config.toml
d_mlp = 256
vocab_size = 8192
rope_base = 16400.0
init_std_up = 0.0714
lr_mult_o = 1.5
doc_mask = false
Each number is 50 + 10 x the weight over the matrix's rms, rounded and kept within 0 to 99. Layers, rows and columns count from 0.

# layer 6 attention value, 32x96, rms 0.245, rows 10-31, columns 32-63
55 50 63 71 45 57 51 29 53 50 36 51 66 47 37 37 47 43 56 49 50 52 59 54 54 43 27 44 46 34 60 45
51 41 46 58 54 57 64 46 50 66 35 57 54 59 31 72 66 42 57 49 60 62 40 48 46 46 35 45 47 56 47 64
41 40 65 46 45 54 47 57 52 55 50 53 28 50 64 32 44 64 51 57 43 42 52 58 28 52 45 50 43 42 37 50
50 47 48 34 45 49 45 42 44 55 62 62 50 56 51 38 58 47 59 41 36 61 64 56 74 56 53 50 55 52 64 63
41 37 38 48 48 45 55 50 45 44 42 53 41 55 66 54 48 50 34 35 40 47 38 85 47 47 25 35 52 66 30 45
36 56 45 47 46 34 52 53 47 40 50 55 41 43 61 45 64 61 49 44 33 45 45 55 57 61 49 49 54 46 56 53
44 57 74 57 54 57 47 47 51 47 56 54 48 55 36 41 54 45 47 43 47 53 44 54 61 60 60 39 36 49 32 28
57 67 38 59 65 41 48 44 60 46 49 65 55 48 50 30 49 57 47 38 57 52 52 51 36 27 36 31 43 61 64 50
48 48 63 62 48 45 65 56 45 62 59 35 62 41 47 60 48 51 35 71 52 63 37 59 49 43 47 45 58 47 44 42
56 75 47 37 41 49 59 39 48 49 48 48 53 49 64 57 42 53 54 64 57 51 57 44 60 54 62 59 63 51 74 64
49 73 52 57 45 47 60 59 48 47 58 79 48 48 50 47 56 55 67 62 42 43 36 55 56 72 59 55 45 47 56 43
57 77 47 53 52 38 54 49 53 52 51 60 53 53 53 51 35 31 43 61 49 45 47 40 39 58 45 49 61 60 50 61
41 40 52 73 50 30 45 62 51 52 56 61 56 37 53 35 57 50 56 50 51 34 52 33 53 34 43 39 48 37 61 52
56 37 47 31 47 54 48 52 52 56 48 32 52 50 55 56 54 57 40 56 46 41 46 47 45 54 45 52 46 43 48 43
54 65 45 76 46 54 35 46 56 59 39 52 47 57 60 59 55 43 43 60 42 46 45 40 54 48 51 54 49 39 71 47
39 26 41 45 56 50 58 49 48 56 48 57 41 34 57 47 47 45 49 54 32 48 36 43 43 40 48 41 31 64 64 37
56 50 57 43 41 60 79 52 56 50 65 17 43 62 41 61 43 64 52 56 44 54 35 45 53 51 51 52 48 53 55 52
37 46 59 59 36 52 54 42 54 68 44 42 67 51 37 49 55 52 50 55 50 90 41 38 72 38 52 47 52 57 53 61
46 53 46 64 34 39 56 34 48 39 46 44 38 44 68 45 35 48 78 52 39 61 55 65 51 53 63 38 46 43 50 66
52 35 51 52 43 61 55 45 41 77 64 49 38 38 34 49 47 47 44 58 42 50 34 61 19 54 55 54 78 61 64 64
44 50 57 57 40 38 43 51 50 42 45 61 34 47 83 67 46 62 51 66 58 48 38 28 57 59 50 68 38 59 31 71
44 44 60 30 48 60 60 57 64 47 47 65 49 49 46 46 52 58 48 59 45 48 58 42 46 50 45 43 55 32 49 69
# layer 6 attention output (transposed), 96x96, rms 0.331, rows 10-31,42-63,74-95, columns 32-63
56 24 53 55 51 45 53 50 41 55 47 53 39 48 35 54 46 51 45 46 41 48 69 53 41 48 24 56 55 60 57 43
59 40 52 52 47 53 40 48 53 59 66 37 41 63 51 56 50 30 57 65 47 49 58 48 47 48 42 59 51 43 65 57
47 45 49 47 36 47 46 51 53 46 55 44 70 36 44 59 45 68 54 53 49 46 59 50 41 61 60 36 54 59 59 39
48 47 40 47 39 34 50 59 42 45 52 52 61 67 43 44 43 65 46 37 73 73 38 61 59 50 53 43 54 42 57 73
50 50 55 54 35 45 50 39 48 48 49 34 51 41 48 53 58 72 55 39 37 62 57 41 60 54 62 53 42 47 48 47
44 48 44 74 52 47 52 56 49 60 56 55 62 56 31 66 32 57 47 57 72 56 58 27 48 58 52 34 34 54 53 59
65 60 41 58 34 41 60 66 36 38 63 48 58 57 54 43 41 51 42 68 45 49 59 45 48 51 46 66 58 44 56 49
76 55 22 44 50 60 57 70 36 46 46 43 60 40 52 54 42 34 37 51 33 38 37 38 54 35 53 49 49 41 48 53
38 57 49 55 52 36 59 56 41 62 49 38 60 38 39 60 48 52 37 59 31 44 68 33 45 58 39 61 40 50 62 36
43 47 49 43 54 38 50 69 46 45 40 40 63 39 46 35 65 42 36 55 41 50 50 55 55 64 61 57 40 26 54 45
42 32 58 54 50 43 39 41 55 68 54 43 54 39 47 54 45 37 42 70 40 37 42 50 46 56 45 50 47 42 48 39
47 53 50 39 61 49 37 53 64 56 46 50 69 35 40 39 41 45 50 56 37 47 48 39 44 43 59 57 46 50 52 37
36 43 55 35 63 55 66 51 37 50 55 49 61 48 48 56 47 52 44 67 33 55 44 59 56 56 44 66 53 47 49 44
48 51 51 54 45 54 44 50 42 54 59 55 44 70 45 56 63 60 55 54 56 64 38 50 44 64 52 27 50 32 37 40
44 55 42 46 53 51 60 51 43 42 44 48 51 52 47 59 51 47 58 52 53 47 36 46 45 50 65 50 57 57 31 44
31 48 74 65 36 47 45 50 34 55 65 61 41 54 51 32 51 47 56 65 51 41 43 44 59 50 56 37 43 34 34 36
50 55 51 66 44 42 70 38 65 46 57 59 58 57 24 74 50 38 26 66 49 23 28 49 27 34 62 57 42 58 44 48
56 41 39 55 60 51 51 52 46 69 39 50 59 43 55 49 51 51 35 57 56 35 63 62 50 55 52 51 37 48 42 68
41 61 66 53 41 58 36 59 41 45 43 57 59 51 47 54 32 58 49 56 54 68 65 40 61 61 52 50 64 44 64 39
62 39 41 62 56 32 35 55 52 37 55 46 56 54 58 71 62 46 48 32 55 35 52 42 55 55 36 54 32 58 33 45
63 63 49 41 77 48 38 53 61 54 44 78 58 63 63 48 50 41 34 46 30 66 52 58 55 61 50 30 39 55 53 61
42 42 49 45 71 53 68 50 41 43 44 52 49 49 42 39 42 59 43 50 65 59 50 68 47 40 43 49 63 65 48 65
58 63 56 45 53 60 71 60 49 48 51 40 63 41 55 57 52 46 43 38 57 51 33 53 42 45 54 39 39 39 65 36
47 47 31 48 54 42 65 54 62 53 45 51 53 63 24 47 58 48 59 51 52 64 35 45 54 47 46 49 44 74 25 57
41 47 36 50 52 52 49 62 52 56 39 48 39 51 59 32 55 63 50 54 44 54 48 61 55 46 41 48 45 50 43 65
47 56 56 65 48 51 61 52 38 63 49 50 66 47 39 40 55 39 46 54 47 55 59 52 62 48 61 58 46 54 47 42
67 28 53 52 54 53 55 52 53 59 28 67 59 58 36 46 28 56 57 61 44 52 53 47 63 54 28 62 35 55 42 39
33 55 39 41 44 50 54 56 60 49 50 71 46 50 62 42 46 46 55 51 33 35 42 47 59 45 74 64 60 44 61 49
51 48 69 50 54 64 41 59 55 38 48 66 47 44 59 48 43 43 42 37 52 49 46 29 54 42 67 53 41 49 64 57
52 65 45 48 56 32 62 53 48 64 56 44 48 60 46 62 60 51 62 57 59 53 56 61 38 50 34 53 40 60 64 54
50 36 51 51 43 63 54 37 43 52 47 41 53 57 46 49 62 45 55 47 53 50 47 47 51 49 30 47 59 56 54 46
52 43 28 35 44 63 41 31 54 58 59 52 56 47 53 65 59 67 47 50 57 38 61 52 55 51 71 43 57 38 45 64
64 75 46 48 55 44 49 66 37 59 54 66 53 50 45 51 24 50 57 34 49 43 58 49 37 30 61 52 46 46 51 71
53 56 50 51 61 52 54 47 42 50 52 72 62 54 44 64 57 44 32 51 53 72 46 45 57 54 43 42 49 28 43 62
65 57 50 61 47 43 46 62 62 50 72 60 44 49 49 54 57 51 51 47 59 30 53 49 43 43 41 37 44 38 60 40
71 44 45 55 63 52 42 44 61 37 48 43 49 48 57 50 51 68 53 46 52 35 58 55 46 49 61 71 38 53 51 43
51 57 42 52 46 47 32 48 54 55 49 59 41 55 71 43 60 50 39 63 42 48 58 52 56 49 42 49 56 25 82 35
50 46 36 32 44 43 62 49 48 33 46 41 69 49 46 42 54 60 38 56 62 65 45 45 37 62 55 51 26 64 50 56
61 32 56 49 44 70 46 43 70 49 43 37 52 65 47 44 44 62 66 44 37 66 58 44 48 61 47 63 58 69 47 49
64 52 56 70 43 38 50 47 44 47 55 31 49 75 34 57 70 58 47 69 51 77 38 46 38 31 41 36 58 62 45 38
41 54 41 54 45 52 52 45 53 40 33 53 38 43 58 57 46 58 53 45 52 59 41 56 66 55 52 55 32 53 34 36
65 58 51 44 31 57 46 45 48 57 64 47 57 38 40 30 55 42 42 43 49 57 55 54 35 39 66 57 58 39 57 74
30 45 67 55 45 50 72 45 54 33 53 55 38 45 64 40 45 55 51 54 54 41 41 52 61 59 43 51 49 54 37 43
46 59 59 31 47 46 49 58 57 41 51 59 42 44 57 62 56 34 49 49 42 54 52 42 47 46 56 51 52 56 59 48
57 41 56 55 47 50 43 42 53 66 64 50 54 48 62 40 46 50 57 61 52 39 62 45 42 31 59 51 53 61 50 37
66 57 34 48 42 34 58 61 38 37 30 67 46 31 52 48 30 71 56 36 47 42 42 62 50 38 64 37 60 42 33 54
44 49 54 68 54 72 35 42 30 56 48 69 55 60 43 49 56 63 50 72 53 60 54 48 47 46 56 47 43 38 59 37
50 50 57 50 42 58 36 53 67 48 45 61 49 56 62 53 67 67 71 53 59 67 69 57 57 37 46 46 31 40 44 54
38 62 51 62 48 40 57 43 62 46 76 57 42 60 72 48 52 23 45 41 42 49 54 71 50 52 40 59 58 63 59 45
65 38 48 54 60 47 64 42 69 58 50 49 48 48 56 50 56 41 55 37 48 53 48 60 55 58 34 70 55 60 61 45
45 57 47 46 62 57 55 32 47 51 53 42 45 61 45 52 49 27 55 53 49 55 35 49 47 41 47 54 51 59 45 78
45 39 48 44 50 45 41 33 67 42 60 62 52 60 55 60 52 36 41 53 50 42 53 37 43 67 47 57 52 51 50 39
48 62 37 56 43 65 46 42 37 51 62 32 35 64 60 36 45 53 58 45 43 52 58 60 46 41 66 45 56 48 47 51
59 58 44 47 43 39 49 57 60 51 52 57 59 72 49 36 46 43 60 40 45 64 51 55 59 42 44 53 51 43 52 62
60 52 51 58 46 71 50 53 25 44 59 42 41 64 64 42 55 38 46 46 56 69 39 64 55 50 57 53 62 51 64 49
39 43 70 54 42 40 54 49 77 43 45 50 48 62 58 59 48 48 52 57 55 45 50 46 52 67 46 54 33 53 48 57
47 47 65 39 58 63 54 40 52 47 49 57 42 53 37 41 57 54 54 53 47 54 45 53 56 55 64 78 47 51 59 44
39 56 31 43 44 42 65 60 56 57 31 27 56 48 42 40 46 56 53 46 52 53 43 53 46 48 65 39 53 47 50 47
63 44 57 58 34 40 57 60 47 40 46 56 58 43 44 39 29 48 47 44 58 44 42 37 40 41 49 41 55 61 47 52
61 48 49 48 65 55 39 61 68 50 55 60 58 51 55 36 48 46 51 46 43 44 77 51 43 53 51 51 50 53 51 37
57 48 58 48 60 51 47 50 73 60 52 50 63 62 43 48 40 55 58 55 49 32 58 38 67 46 39 50 39 49 54 48
54 58 62 48 47 59 41 51 44 38 56 55 62 67 49 52 40 52 54 40 65 40 60 46 58 58 59 52 41 44 61 54
78 53 37 69 47 40 33 48 53 34 59 44 46 51 70 53 59 34 59 38 68 47 53 54 54 38 41 45 54 53 49 72
53 45 46 53 58 54 40 51 51 49 35 52 49 52 38 48 39 64 63 38 62 42 41 62 73 69 35 52 49 61 40 54
62 53 53 54 52 58 45 50 54 53 58 43 59 48 66 60 53 42 32 51 45 57 46 66 45 45 70 53 56 46 43 37
34 49 43 54 45 65 53 32 55 52 57 47 58 62 45 39 66 58 45 62 45 62 54 41 58 40 67 40 39 33 54 44
# layer 6 MLP gate, 256x96, rms 0.274, rows 0-3, columns 32-63
71 61 34 72 46 46 62 52 44 46 45 46 52 45 36 44 50 47 40 54 57 54 39 52 57 50 51 43 49 47 49 35
49 53 38 38 68 63 45 57 52 55 54 47 57 41 52 53 28 30 58 60 42 53 55 44 43 59 70 42 48 65 53 65
33 48 40 60 34 46 41 61 55 58 62 52 47 51 51 40 35 60 43 44 42 38 57 34 42 44 61 59 60 59 57 43
55 70 40 32 63 57 52 56 31 45 46 42 50 51 48 39 39 50 23 57 33 64 43 50 37 47 37 61 45 64 43 44
# layer 6 MLP up, 256x96, rms 0.299, rows 0-3, columns 32-63
47 42 55 53 49 69 64 44 48 52 62 37 45 64 42 64 57 59 36 56 62 44 56 55 46 57 38 63 34 47 65 50
57 35 53 54 74 58 68 51 62 45 30 43 46 33 34 67 41 40 53 66 40 43 68 45 51 33 39 56 50 53 41 50
37 56 66 35 56 55 57 37 39 58 56 65 24 31 58 48 68 40 58 58 61 51 36 54 59 66 49 64 38 56 44 60
33 34 41 35 65 51 32 34 52 57 53 55 57 45 49 55 40 42 40 48 58 67 63 42 43 57 33 46 71 66 57 43
# layer 6 MLP down (transposed), 256x96, rms 0.166, rows 0-3, columns 32-63
40 44 41 66 40 59 63 49 47 30 52 44 44 40 55 46 53 53 47 60 46 52 41 59 48 53 52 61 59 32 64 57
63 36 61 56 44 43 50 45 54 40 56 47 50 49 49 72 36 37 56 43 41 48 57 51 40 49 52 36 55 55 59 55
51 47 62 42 54 45 41 56 38 56 64 45 60 31 38 40 56 62 56 60 53 42 41 50 44 50 50 55 33 62 68 61
47 50 27 25 47 40 49 52 25 42 60 56 35 46 46 32 66 85 45 50 54 59 58 31 34 37 50 52 47 65 87 59